From a checkpoint of a small transformer trained on Wikipedia: width 160, 184M tokens.
Each number is 128 + 32 x the weight over its row's rms, rounded and kept within 0 to 255. Layers, rows and columns count from 0. The size above them is the row's rms in percent of the matrix's.

# layer 5 MLP up, 320x160, rms 0.195, rows 265-307, columns 0-79
size [110  93 104 113 109  88  92  96 102  96 100 120  95  86 113 102  99  99 100 106 101 100 105  98  93 118  89  28 106  95  86  88  92  98 103 108 110  94  97  92  93  89  96]
[[168  93 104 154 140 114 176 152  93 108 127 111 117 100 141  90  97  84 148  92 102 148 147 180  73 139 126 148  95 142 118 146 176 123 170 116 106 103 149 100 141 122 120 128 106 141 103  68 127  12 101 120 100 131 141 151  92 135 147 140 191 104 133  91 104 232 104 103 151 129 137  92 129 132 167 124 177 118 141 158]
 [ 96  54 137 152 123 113 133 158 134 168 136 127 135 140  54 108 172 153 142 139 120 109 138 118 161  94 164 119 125 103 118 172 200  90 128 144  92  85 135  61 137 181 105 134  93  79 159  88 108 111 146 132 170 112 100 133 120 113 153 117 117 107  84 130 136 121 136 136  90 105 147 167 158 109 120  42 234 113 103  98]
 [137  96 110 110 149  90 173 134 136 170 130 112 141 135 199 108 119 123 113 164 117 172 106 133 110  94 140 136 140 143 152 154  88 162  98 134 175 130 112 118 130 108  58  75 125 152 107 129 185 113 126 204 153 153 178 151 108 164 158 120 112 138 114 140 113 139 100 154 177 140 199  76 157  95 126 173 137 129  76  90]
 [126  97 129 176 135 102 165 181 151 164 155 112 135 112  92 120 123 141 143 139 105 230 107 162 141 139 160 126  85 139 124 131 170  87 159 118 113 163 116 155 176 151  95 113  70 140 151 171 220 121 117 181 171 101 100  81 156 168  93 127 182 114  90 141 144 154  81 151  96 122 139 122 150 113 123 115  98 169 118 157]
 [171 131 138  50 113 149 118 143 133 126 112 137 125 176 107 108 192 168 166 133 119 114 147 128 123 170 138  85 111 159 108 142 134 135 159  71 163 138 104 119 132 126 104 118 168 144  83 137 131 122  94 192 101 102 122  50 108 148 169 141 173 138 163 170 100 111 135 184 121 137 130 129 157 168 174 139 116  79 121 103]
 [109 141  82 143  78  88 170 133 148 153  93 128 154  98 112  37 154 123 163 116 102  99 174 171 105 146 158 113 147 121 122 106 131  89 129 124  88  59 104 112 148 173  98 134 143 105 158 153 171 133 106 151 149 126  95  59 172 103  93 145 138 161 144 133 129 139 114 182  75 119 135 198 147 130 133 131  65  86 163 136]
 [131 107 110 131 106 152  62 123 124 115  53 128  92 121 148  77 159  89 142 102 154 147  92 146 135 154 121 145 124  96 141 105 113 125 105 145 118 128 103 151  81 126 160 154 126  73  74 236 159 104 186 156 133 162  89 106  78 152 147 167 162 173 149 121 156 123 106 112 163 162 114  89  70 156  85 155 153 166 203 156]
 [117 129 176 122 120 117 164 112 101 136  84 140 127 112 107  87 119 125 166 120  90  94 121 182  63 155 134  97 151 136  72 125 110 102  71 117 142 114 160 139 125 136  91  65 166  94 124 167 176 133 115 165 117  75 115 102 118  98 112 136  79 101 177 154 115 114 143 123 148  93 139 153 175  60 111  53 148 109 156  89]
 [151 126  79  96 159 141 159 185 152 149 137 129 133 195 113 108 165 129 120 105 129 104 125  53 131 134 130 183 119  88 103 155 203 136 153 120 107 112 111  89 175  81 146  71 127 166  77 134 144 103 149  90 102 102 111 137 190 160 159 200 148  75 105 132  81 126 127 204 148 114  98 140 149 191 182 106 140 124 156  81]
 [174  60 109 231 146 154 126 111 114  92 102 170 118 191 174 154 198 193  82 112 113 139  74 159 137  82  95 126 136 142 115  90 136 149 108 114 181 145 176 189 140 108 191 155 135 107 121  91 149  50 115 164  78 125 164  69 130 139  91 143 120 102 178  88 159  75 144  84  95 156  93 122 104 116 113  94 123 132 106 108]
 [140  82  81  89 146 136 133 114 138 195 133 150 138 162 119 124 128 135 100 220 147 111  93 126 120  84 105  87 193 104 166 104 135 176  93 125 144  87 107 106 106 143 192 131 161 112 129  64 165 146  99 129 185 152 146 145 168 126 104  79 190 125 117 144 148 159 149  92 111 162 157 147 110 140 161 153 139 120  86 147]
 [165 120 147 130 155  93 117 111 126 111 110 111 166 123 103 118 110  96 138 140 101 135 115 171  73  80 171 138  72  96 100  70 168 104  34 132 136 135 159 110 125 100 112 136 134 100 159 153 146 125  73 102 145 142  88  90 163 165 124 102 149 142 139 161 152 204 127 103 119 113 105 119 105 112 149  87 176  90 122  76]
 [132  82 124 137 171 128 125 122  85 126 171  93 134 107 145 133 128  99 115 177 102 184 118  79 111 112 168 136 163 119 131 113 129 136 154 125 117 181 108 125 190 129  56 131  71  99 129  97 124 146 124 165 150 147 108 116 119 140 149  91 227 137  78 158 113  92  80 129 102  89 160  75 127 127  90 124 105 161 165  87]
 [157  44  87 161 185 129 163  69  95  92  95 180 164 113 103 191 144 141 112 103 141 153  98 106 158 134 136 163  93 174 120 149 162 123 142 117 131 120 121 101  69 145 144 154 102 158 172 165 157  75 179 119 143  80 126 107 117 129 174 141 140 110 133 115 115  83 172 105 160  99  69  86 150 126 171  58 122 131 176 121]
 [178 119  77 162  82 156 167 118 148 122 122 143 139 145  67  47 147 120 186  83  83 134 125 160  68 182  96 110 144  86 143 136  87 119 117 124 102 163 139 150 148 123 125 100 133 125 136 112 146 147 129 111  97 145 147  94 175 173 132 151 107 119 146 182 115 106  82  93 125 167 137 127 190 153 133 134  91 124 154  53]
 [118 123 152 151 166 150 104 133 133  90 147 115 141 137 177 132 106  91  93 185 143 129 152 177 115  78 115 102 137 118 141 155 130 110 101 118  79 134 153  76 112 203 145 149 100 202 113 201 136  94 129 195 119 116 115 153  80 121 109 103 117 113 166  90 127 167  87 152 123 111 138 147 160 101 191 174 148  76 141 159]
 [141  76 136 123 132 110 118  77 166  79 141 105  89 145 148 106 154  78  91 175 119 132 123 145 127 152 107 140 129 120  74 155 157 163  99 130 102 137 144  95 130  98 162  65 140  85 161  98 129 160 147  98 153 133 133 119 127 106 103 102 142  59 105  94  82 110  51  84 128 144 153 175 150 102 166 111 152  49 118 168]
 [ 99 161  79 101  80 109 144 185 168 114 135 110 118  95 160 152 100 144 104 164 128 121  85  92  80 137 129 110 150 117 183  99 111  73  94 139 145 157 172 112 201 128 172  94 117 141 106 110 166  74 108 134 183 147 137 172 142 177 100 137  93 126 133 131 168  95 107 133 118 123 186 114 141 132 115 169 142  48 116  57]
 [113  94  69 161 121 129 145 110 125 127  83 143 105 134 103 117 212 126 147  80 115 151 132 121  53  98 190 203 128 141 140 110 131 113 132 100 125 132 134 140 152 157 118 124 157  99 110 132 110  88 164 144 130 103  98 122 141 140 131 156 115  97 157 141 238 111 122 138 112 190 126 144 111 202 170 116  84  85 111  89]
 [106 150  90 163 131 162  89 153 115  72 116 172 106 148 141 133 115  84 109  72 125 165 142 180  96  94 155 134 136  85 128 145 108 117 120 134 127 148  99 137 183 135  87 126  95  63 160  97 157  64 124 161 117 123 114 136 130 148 152 141 113 106 143  99 100 119 129  46 144 123 144 164 124 146 114 108 100  79 126  74]
 [138 115 132 181 134 113 145 162  74 115  57 112 125 128 165 145 100 180 157  82  66 125  82 156 139  97 125  73 141 143  77  96 178  86 141  95 146 136 150 105 122 124 168 169 132 161  82 144 120 120 140 155 118 125 137 133  97 171  88 122 161 124 144 171 104 169 138 114 138 191 175  99 175 201 106  75 150 133 172  90]
 [ 86  93 170 147 156  74 140 152 131 167  54 110 166 107 101  97 142 134 122 124 124 113 161 192 124 147 113  71 108 112  98 143 153 147 165 132  90 159 103 123 155 148 173 136 109  77 102  96 130 130 126 141 114 172 103 108 139 157 122 162 150  75  88 115  86 110 114  99 117 105 128 160 131 174  70  98 148 128 133 145]
 [142 135 148  79 193 149 154 155 147 127  51 101 132 156 137 116 152  89 170 127 100 143 107  96 140  97 138 128 123  80 110 107 138 113 117 108 171 176 160 143 185 183  85  82 121 146 145 161 124 117 122 140 158 131 112 119 183 133 167 161 135 107 176 172 106  99  74  70  84 100 139  96 143 187 166  98 161 129 108 136]
 [154 128 150 126 160 154 140 133  84 141  45 136 131 100 131 137 106 146 194 112 130 100 175 179 143 121 192 149  90 118 141   0 113 175  98 136 132 154 140  68 135 208 149 144  88  83  98 170 158 108 207 115 116 117  98 155 115  69 174 207 130 107 131 128 127 107 106 172 139 136 150 126 145 139 160 138 158 125 116 120]
 [109 131 133 164  73 135 109 144 142  82  68 106 175 196 118 128 108  83 134 112 139 111 118 135 138  90 111  93 108 145 180 137 144  33  91  90 167  55 162  83 127 158 121 162 109 154 155 148 115 132 168 189 183  80 140 102  97 149 128 158 153  86 131 105 143 183 122  72 116 114 173 129 135 169 154  93 106  95 164  97]
 [132  89 141 171  52 114 135 169 121 178 136 141 112 131 105 113 173  65 123 137  79 104 125 204 112 115 132 124 119 137  88 116 172 101 133  55 136 155 144  86 143 206 122 121 112  36  99 160 116 154  88 163 121 155 133 119 122 106 165 148  70 124 130 156 141 147 139 144 106 133 152 135 119 101  97  62 186 120  98 111]
 [146  83 168 119 145 183 161 166 136 123 115 161 142 124  63 126 123 149 127 146  98 107  90 126 131 145 182 158 123 156 113  57 163 165 130 120 113  90  76 114 156 179  86  94 121 102 100  95  97  99 152 143 135 167  79 101  89 150 132 192 125 113 178 122 115 144 103 117 138 102 104 111 126 212 100 151  66 130 164  97]
 [ 94 138  81 129 134 146 135 134 106 148  50 128 148 203 126  84 128 113 197 115  49 170 117 113  85 114 169 144 150  64 129 102 176 120 113  29 122  91 135  90 129 143  95  99 144 152 106 130 119  93 167 137 151  88 135  94 135 147 146 106 170 153 165 129 136 157  85  63 106 149 173 114 193 135 178  88 101 145 107  79]
 [115 112  93 154 102 114 119 193  99 163 101  68 169 132  80  71 139  96 126  97 101 114 105 104 106 105 143 116 128 145 175  97 191  97  94 116 100 108 171 100 164  94 133 108 179  95 122 109 179 173 106  99 191 145 117 145 181 166 191  93 131 133 152 162 101 105 127  73  93 108 132  89  85 110 107 102  94 123 135  29]
 [144  72 173 101  95  54 107 130 120 202 148  88 126 147 158 137 130  88 157 113 128 178 181 113 142 168 152 161  83  93  65 125 148 168 124 125  77 142  86 126 153 111 170 183 125 129 153 106 170  96  98 162 109  42 145 102 109 147  96 102 135 110 146 110 100 114 142 146 101  55 130 173 139 169 109 100 104  95 203 133]
 [132  53  49  82 123  95 149 160  81 141 118 103 105 141 143 164 193 136  86 112 155 189 162 109 152 112 121 177 119  77 150 140 194  83 105 112 124 101 150  98  95 118 125 112 148 142 104 129 129 129 108 178 141  92 156 150 104 141 164 144 170 135  84 101 192 109 162 152 126 137 114 121 161 159 116 114 180 137  82 165]
 [ 73 141  92 225 130 106 149 164  62 111 155  65 145 176 124 117 116  92 155 207 148 136 173 132  97 162  74 121 121  75  85 143 165 156  85 130 166 139  98  90 155 163 178  87 146  88 144 101 138 149 153 176 164 141 140 111 127  68 150  91 138 141 163 136 147 134 103  77 132 151 121 147  84 173 199 135 123 123 149  58]
 [139 108 168  76 174  93 170 159 120 117 141 139 103 174 131 150  76  22 203 170 107 226 153 162 117 144 169  83 124 143 116 136  84 141 135 129 113 153 113  88 135 143  92 134 141 132 116  81 143 191 200 167 116 112 166 127 104 111 150 108 174  99 114 117 146 110 105 104 106  67 157 130 160  98 120 140 110 126 147 157]
 [163 120  99  70 113 168 133 100 128 110 103  77  94 161 128 122 161 102 115  88  93 126 143  97 119 202 165  95 123 125 109 124 153 119 119 104 148 144 136 119 152 123  97 117 104 111 110 163 173  70 111 161  99 112 113 134 174 192 105 178 152 148 135  77 158  85 131 120 136 139 149  86 151 164 188 133  96 100 135 167]
 [126  87 112 152  56 121 106 104 134 100  74 147 125 164 139 183 158 151 134  52 124 149 131 129 125 108 110 126 131 112 191  96 159 159  88 100 114 106 104 113 141 168 185 109 121 101 138 121 168 164 163 125 104 131 182 157 117 113  79 144  82 162 116 164 114  86 111  93 167 135 143 178 114 100 118  61 130  83 175 100]
 [146 116 156 140  85  50 139 156 128 109 124 141 113 117 165 108 116 136 164  87 125 152  78 174 111 146 154  95 133  92 117  95 104 161  92 128 147  97 125  90 130 164  91  99  74 121 144 152 150  53 162 187 105  78  77 151 170 117 130 108 142  85 128  84 144 134  96 112 117 130 174 128 109 132 136  51 129  49 175 151]
 [108 102 100 109 136  50 105 139 146 132 139 149 142 117 115 140 136 133 183 134 105 162 184 218  66  95 130 107 108 139 146 138 131 106 121 113 145 111 172  65 102 115  84 149 127  81 123 155 172  97 109 164 132 150 104 155 109 116 181 102 117  77 102 136  99 172 113  57 135  70 109 133 141 186 104  93 139  97 189 120]
 [138 111  61 184 159 136  99 124 147 107 105  90 176  82 153 100 126  62 147 128 135 126 131 109 100 182 127 130  97  68 143 133 204  88 102 104 164 141 132  46 124 130 132 163  95 172 104 135 168 115  87 155 132 115 118 112  89 176 110  85 117  82 188  89 159 118 108  65 134 157 134  79 100 122 136  84 140 129  64 148]
 [ 80 132 146 159 151 141 154 148 107  93 141  91 214  90 161 157  93 180 203 153 114 112 117 225 121 119 163  84 128 185 163 117 165 128 126 117 192 161 159 131  80 167 167 133 146 138 147 148 128 109 142 126 172 102 108 131 115 104 161  80 147 175 130 151 197 123 136 160 113 107 135  93  98 164 128 164 136 179 118  88]
 [110 123 144 144 131  98 111 135 100 118 129 129 171 133 164  87 111 108 126 147 156 131  85 161 148 135 153  97 147  82 186 159 147 160 147 136 153 121 197 111  78 166 132 120 157 125 121 170 167 136 103 137 105 168  84  71 104  91 150 110 100  96 194 132 103 106  52 161  88  93 179 151 120  76 142 122 120 155 139  54]
 [ 82  74 159 181 102 115 143 166 132 173 137 121 150 202 102 161 117  65 139 164 152 140 163 109 106 133 111 161 135 122 120 173 143 115  80 115  62 127 157  86 126 150 111  58 133 141 138 207 139 173  69 126 127 104 133 141 145 172 163 113 145  67 114 150  88 101 116  74 124 144  96  57 127 101 164  71 167 143 120  96]
 [ 57 125 122 129 107 133 156 183  82 137 118  91 169  87 119  86 135  98  87 122  77 174 191 152 135  58 149 158 166  89 139 177 153 107 124 130 178 145 162 119  89 179  66  97 140 113  54 132 128 117 112 161 129 149 146 125 109 107 158 112 151 146 130 116 188 122 160  94 112  89  94 142 106 114 112 118 152 105 101  53]
 [ 73  78 105 109 111  83 114 179  76 137 131 120 173 111 153 112 158  74 135  78  43 141 177  96 132  84 138 132 134 129 125 146 158 141 115 117  91  59 166 143 133 160  93 107 144  65  98 157 131  97 101 182 176 101 126 142 128 115 174 145 152 118 136 149 160 121 121 117 120  75  92 102 136 144  86 162 117  99 160  88]]
# layer 5 MLP down (transposed), 320x160, rms 0.184, rows 265-306, columns 0-79
size [109  97 103 108 106  89  95 100 105 100 100 118  99  92 107 102 102 102 100 103 103 101  99 102  98 115  94  20  98  97  92  90  95 100 108 104 106  98  97  93  98  90]
[[188  97 165 128 156 112 143 139 109  95 145 116  70  78 147 115  92 132 173 114 122 147 151 127 121 164  80 154  80 118 128 194 167 125 168 166 140  99 152 176 174 132  76  96 103  87 158 101 126  86  85  91 116 174 178 192  93  82 118 107 207 121 138  96 115 177 150 131 140 142 180 106 116 115 120 129 112 151 106 141]
 [111  77 139  97  72 161 128 109 148 125 155 187 141 186 133 124 126 181  83  92 151 113 174 103 118  83 109 149  75 181 122 164 145 124 169 105 128 108 172 126  80 142  80 124 119 205 157 120 131 134 141 127  84  90 147  61 145 126 146 165 135 178 145 128  91 152 135 117 117  95 151 155 115 161 115 108 174 124  96 117]
 [152 161 140  48 151  89 207 149 126 139 133 125  76  99  97 106 105 113 134 155 135 164  73 123 157  65 131 142 134 130 144 148 148 112 126  57 197 106  98 170 163 149 123  56  99 149 132  76 186 113 146 176 182 111 122 151  96 113 166 136 133 193 157  73  90 121 136 126 162 156 150 102 147 138  88 186 158 185  56 109]
 [141  96 113 141 137 132 137 138 183 136 210  97  75 109 128  93  55 110 126 101  89 154 184 117 190 138 144 144 121 107 126 155 127 162 116 154 102 119  87 135 115 165 176  88 128 166 133 114 170 169 112 136 163 137 129 149 138 133 114 173 137 127 116 129 139 148 145 163 179  73 212 120 102  87  82 105 155 141 120 157]
 [127 152 195  25  98  84 138 112 116 103 160 128  78 115 122 163 115 140 194 166  86 140 103 202 138 149 131 155 153 154 142 133  99 164 135 119 128 141  70  88 140 161 136 174 104 167 108 136 111 163  61 161 123 107  68  51 134 172 140 126 114 142 184 148  80  94  74 156  93 114 118 163 119 158 180 122 163 126 126 166]
 [144 168 132 107 142 153 112 150  97  69 172 131 155 155 119 178 119 182 104 161 174 111 146 112 149  82  91 170 134 123 145 153 139 190 154 185 103  80 120 169  77  77  69 130 122 113  95 143 100 135 137 103 149 116 168 168  98 138 163 170 102 180 152 137  74  67 101 146 119 147 136  75 118  92 126 113 126 135 134 116]
 [125 159 112 196 114  82  94 115 117 109 140 153 115 103  76  95  73 132 104 144 110 157  82 100 111 154 148 112 159 117 137 137  69 125 110 249  89 133  99 189  97  91 164 193  95 154  82 179 103 155 151 169 151 135 106 108  72 164 144 134 167 214 158  76 102  81 176 103 109 173 115 166 127 138 116 180 111 132 173 191]
 [130 146 119  92 145 199 110 125 148  90 182 119  95 148 156 129 135 181  76 126 108 105  69 163 128 170 140 128 131 186 130 119 126 128 122 209  98 132 140 123 104 128 174 131 154 132 122 103 156 122 157 163  99 163  91 103 149  41 131 139 114 174 138 185 144 112 126 148 131 163 120 140 132  80 119 157 160 149 201 129]
 [153 175 135  79 122 162  84 157 134 102 163 137 127 137  78 160 118 128 117 117 149  65  86  76 171 135 170 107 128 106 174 138 178  62 166 128  91  80 102  89 186 121 144 183 130 131 119 122  70 123 112 105 103 158  83 148 220  94 179 171 137 129  89 129  59  88 193 164 127 117 113 121  91 139 156 133 161 173 118  73]
 [182  61 124 174 134 146 136 147 121 104 119 193 115 142 163 105 140 175  56 145 129 137 125 128 129  84  90 105 125 152  98 158 111 145 172 181 181 159 113 111  97 146 140 192 106 221 191 121 138  98  79 110 101  66 143 104 138 126 104 143 118 171 126 144 120 126 134 108  86 106 108 105  87  82  85 130 161 142 174 138]
 [172 153 159 147 132 123 150  62 176 113  78 182  79 117 160 135  66 129 114 128 110 111 128 120 158 149 156 138  98 158 159 126  96  84 138 214  93  75  91 172 198 122 141 134 135 114  95 132 145 136 126 151 142 205 149  58 180 142 129 127 156 119 113 150  93 133 124 154  39 122 136 206 169 182 132  93 130 100 103 137]
 [110 151 146 124 122 131 139 114 129 117 153 139 152  39  77 136 108 105 169 137 128 154 141 111 112 132 138 111 162 152 113 144 100 125 134 232  63 139 176 156 190 133 138 115 111  74 125 119  68  58 155  85 168 133 154 116 124 158 136 164 122 107 130 145  99 127 167 132 123  86 118 105 147 107  97 168 132  66 125 152]
 [ 64 105  66 149  95 113 126 126 116  96 167 139 127 120 136 124  99 143  88 128 119 121 154 125  86 151 126 153 155 128  95  83  99 100  96 199 124 111 159 110  97 161 125  90  29 104 134 175 143 213 110 158 108 134 159  84 150 138 106 138 191 141 143 128 137 118 126  48 129 154 124 160 117 155 109 207 111 168 179 161]
 [115 110 141 150 177 174 160 168 130 135 126 183 166  75  46 146 146 122 164 130  95 160 154  85 117 113  65 140 120 133  71 204 116  77 116 255 189 133 101 135  36 129 154 163 137 178 144 130 112 149 174  84 138 139 184 112 149 170 119 144 136 121 134 120  92 168 173 109 141 132 125 183 163  98 146 161 162 120 146  91]
 [182 142  96 174  90 114 119 109 194 114 160 138  66 116 109 117  77 118 171 104 112  97 180 150 117 186  47 136 139 112  83 124 104 157 179 174  67 167 121 159  91  81 122  89 116 134 146 126 106 193 112 180 105 114 163  88 173 136 131 132 128 138 127 112  82 141 119  75 143 120 163 178 128 156 141  89 176 137  99 124]
 [120 122 142 110 120 141 101 193 136 150  97  74 130 139 131 110 145  87 117 150 173  94 116 141 120 127 151 129 105 174  98 161 163 123 171 166 104  97 143  99 169 109 103 155  89 154 108 165 120 118 116 128 130 170 143 130 149 113 135 147 104 144 128 151 133 127  89 130 139 100 133 147 166 140  39 119  94 128 134 119]
 [122  81 166 127 129 140 115  87 128  84 204 150 146 181 166 130 151  77  82 178 108 128 168 142 103 158 119  68 122 186  81 213  95 165  56 196  86 141 143 105 150 138 125 115 105 131 157 137  90 172 167 119 114 122 165 100 144 172 107 129 158 122 122 152 120 136  78 106 141  95 128 172  96 112 148 123  66 104 101 159]
 [101 199 122  65 146 137 120  91 141  59 118 114 172 175 159 130 128 148  91 144 177 153 169 144 155 101 144 128 166 127 178 123 100 104 105 153 159 108 146  98  77 105 190 156 127 138 139 122 118 157 126 145  80 185  90 168 138  76 151 139  98 165 186 103 164 105 154 112 101 194 124 146  79 156 137 152 123 126  55 143]
 [118 105 146 140 173 179 169  78 174 164 121 118 125 121 130 172 166 114 165 113 140 114 120 109 133 161 141 138  64 158  83 123 143 103 121 122 129 175 143 140  70 131 142 150 138 116 161 161  22 155  92 119 130 121 118 130 114 147 133 156 101 116 137 116 127  69 115 178 155 148 152 178  87 117 149 158 118 114 166 124]
 [100 195  87  87 151 114 108 155 190  84 117 148 127 128 184 106 105 112 104 111  85 113 124 183 120 122 166  82  81 118 133 118 103 174 142 133 152 133  80 116 176 110 115 139  67 142 163  81 160 170 132 172 102 142 143 160 114 148 129 157 126 150 124 109 117 133 133  41 143 125 163 168 149 165  86  97 116  65 156 155]
 [ 19 108 152  99 228 169 189 100 107 160 147 149 130 114 145 148  49 162 161 173 106 114 121 137 163 156 119  91 117 164 159 166 165 156 105  91 137  88  59 115 166 154 142 145  95 156 118 118  64 136 200 159 132 159 148 191  87 101 114 140 165 110 146 164  93  98 133 157 145  99 156 167 150  85  68 147 104 118 114 108]
 [137 163 121 144 125 118  95 116 166 107 167 141 154 101 122  81 143 119 120 122 166 146  77 130 140  96 148  71 174 108 154 109 114 138  62 115 101 118 141 171 118 132 179  64 190 108 176  84  83 132 179 200 117 116 160 129 129 105  96 122 113  56 151 167 103 119 130 121 161  79 105 127 107 108 191 139 145 110 177  57]
 [135 158 140 160 135 128 102 116 130 139 137 127  81  78 118 100  85 140 104  86 128  94 125 124 139 130 126 117 110 142  97 145 115 149 114 252 125 134 125 151 131 127  80 112 103 127 146 146  92 148 159 104 108 152 155 128 139 109 131 124 118 176 143 147 138 149 132 130 122  73 147  80 124 130  89 169 110  84 104 109]
 [147 146 114 135 161 175 139 156 134 166  95 172 128 129 117 146  95 114 145  69 113  91 103 135 104 124 208  89 109  66  94 111  77 126  72 214  98 114 149 137 173 175 160  95  57 139 139 167 124 158 104 114  94 209 103  86 127  94 119 168 142 119 140 154  93 112 153 147 158 193 156 116 137 171 151 174 114 101 113 145]
 [118 152 116 101 101 148 113 163 175 153 141 185 116 129 150 135 117 110  89  79 136  43 104 126 186 126 140  95 102 155 122 171 123 130 123 119 156 105 143 157 111 128 129 201  69 144 178 109  63 215 141 108 100 164 115 103  95 134 115  97 196 136  98  84  74 112 119 137  83  89 119 109 127  86 118 148  62 116 163 116]
 [119 131 153 159 102 166  96 118 118 107 104 171  69 103 159 127 104 127 172 135 116 130 165 110 127 148 161 157 148 196 124 148 117  80  95 158 109 134 142 119 124 102 139 162 131 108 173 136 131 211 134 144 153 154 161 127 101  95 171 134  75 126 199  94 109 132 157 160 156 137 123 145  66 176 101 172  63 124 113  80]
 [148 105 138  96 154 148 172 106 134 140 142 174 129 115  98  92 130 220 179 156 137  64 122 151 134 165 105  90 166 134 112  47 151 145 141 141 127 126 106 123 179 106 111 108 118 103 121 112  83 163 130 114 145 180  68 202 163 139 110 159 146 193 181 121 171 150 134 118 182 130 107 140 136 119 112 198 112 112 185 125]
 [107 151 153 104 115 125 147 100 108 181 120 175 119 107  60  73 142 162 126 144 155 118 115  96 178  66 129 134 145 121  59  86 106 129 186  65  82 150 131 121 211  62 108 156 172 145 156 127 136 111 129  99  92 139 179 111 175 128 132 137  64 126 148 152 126 129 137 186 153 119 186 203  92 112 157 119 140 138 102 136]
 [158 185  64 134 173 150 155 133 148 110 113 182 133 133 137 135 117 110  54 162 104 148 157 151 173 197 139 129 142 180 149 104 123 115 119 213 104  42 137 139 168 110 188 117 101 190 140 158 142 172 108 130 136 106 141 178 159 159 120 108 173  76 146 159 128 110 152 143 123  70 166 153 129 124 143 176 150 132  81 133]
 [159 128  99 174 118 124 131 137 157 129 113 147  97  88 160 190  75 145 145 132 118 150 142 146 123 126 173 133 130 112 143 127 193 135 210 211  88 175 117 112 141 124 106 126  61 138 158  53 102 118 128 129 146 169 171 190  88 167  89 158 115 172 133 121 101  95 154 134 133  78 167 138 145 170 103  83 143 128 128 134]
 [139 161  68 102 143 101 157 124 104 116 134 132  66 153 126 115  95 114  68 110 169 140 166 118 118 160 120 132 170  63 103 112 109  94 127 106  88  86 167  66 103  92 130 138 159 117 115 155 123  85 148 157 131 158 183 164 157 131 137  72  98 115 154 123 168 129 146 123 132 152 132 108 108 118 129 128  70 144 132 149]
 [120  85 113 148 129 144  87 176 127 140 143  92  74 162 130 193 145  93 115 150 153 165 125 113 126 108 119 115 135 140 130 106 107 166 151  46  71 160 149  69 125 164 117 121 128 165 118 137 143 176 151 176 130 139 222 163 133 129 202 115 138 108 124 143 106 153  95  92 154 140 126 116 130 202 104  98 119 130 112  65]
 [137 174 101 147 145 117 159 150 128 105 102  74 118 149 165 127  69  96 164 122 145 139 180 123 143 199 136 110  96 171 103 151 151 114 166 199  80 157  92  85 117  45 119  79  94 158 132 125 134 146 197 164  87 102 154 148 122 117 135 112 199 149  96  94 143 118 146 101 133 134 120 122 138 128 136 135 139 113 122 123]
 [129 126 146 138 157 144 101 109 125 168 150 108 111 153  89 148  94 144 107  87  87  94 195 157  90 183 146  70 120 129  55 109 146 146  77 122 166 135 109  68 149 177 112 118  98  88 114 139 158 125 171 140  67 103 101 174 125 170 104 159 183 141 107 108 177  57  80 104 106 145 102 141  88 104 130 139  93 108 114 149]
 [ 71 119 117 150 176 146 113 117 136  94 137 107 101 116 125 156 150  91  95  34 179 150 131 141  77 133 167 147 157  93 161  63 126 102 134 119  92  89 129 138 153 106 157 122 158 131 160 150  84 121 122 151 114 136 152 145 118  48 135 148 116 139 149  87 126 123  72 134 106  91 146  86 105 134 115  99 161 117 176 147]
 [156 111 176 110 117 114 148  99 155 119 130 112 111  76 114  83 174 129 160  85 155  50  73 200 157 177 116 148 134 123 136 147  73 160 130 169  94 142 143 126 102 119 115 116 165 112 140  71 127 158 178 152 125  82 123 133 155 125  87 118 151  73  94 122  81  75  56 135 119 128 144 115  95 147 118  92 107  78 186 132]
 [148 210 122 126 157  84  98  97 156 139 173 141 153  71 133 151 160 161 161 134 115 123 155 111  89 136 134  69 116 114 124 156  84 122 145 135  99 125 133 114  79  62  98 149 159  89 135 150 115 132 122 166  87 171  89 203 129  78 117 121 174 143 127 144 125  79 158 105 141  97 136 144 119 110 105 137  67 112 141 185]
 [139 182  52 162  86 231  87 137 120 106 137 139 128 136 103 132  92  96  99 128 120 134 161 102 119 116  97 155  94 113 143 160 131 137  81 141 171 117 150  62 131 106 126 123 116 149 148 130 103 118 173 131  65 141 150  92  28 118 114 140 151 121 188 102 164 123 104 105 112 120 111  81  83 126 151 108 115 157  90 171]
 [141 146 147  72 101 111 183 163 147 100 124  70 122 112 110 118  68 159 106 168 125 134 128 151  91 137 120  92 147 186  96  99 118 147 205 112 122 168  98 119 105 117 207 102 162 133 111 111  72 142 116 130  99  99 153 138 180 152 159 115 161 162 139 153 117 103 105 197  94 145 108 114 140 183  69 130  92 174 157 134]
 [182 113 158  93 135 149 100 118 149  82 147 124 128 144 156 143 145  73  84 128 118 132  86 141  94 157 144 125  66 108 173 155  85 136 255 139  81 110 105 114 153  94 124 176 162  86 116 118 162 108 127 109  72 151  99 103 111 115 108 145 120  66 136 149 135 111 113 125 113  99 132 153 183  94 134 125  47 137 128 129]
 [141 170 141 154  98 137 142 143 157 124 151 157 120 125  87 131  64 155 109 104 173  87 150 149  96 117 128 160 113 146 173 158 144 178 107  95 121 105 109 178 153 126 159 175 130 203 114 135  71 145 152 134 115 124 136 105 106 120 163  67  75 152 144 156  87 109 139 144 159 155 146 130  87 140 174 125  92 194 187 126]
 [138 144 153 120 113 104 137 149 154 108 127 134  85 123  94 152  94 180 184 145  81 146  94  81 129 164 116 186 105 147 119 162 105 132 191 206 147 176 130 163 165 141 153 110  57 109 117 131 127 158 107 123  69 148 156 174 123 139 108 130 153 125 150  65 119 166 117 150 107 151 154 168 160 130 132 134  93 142 100 150]]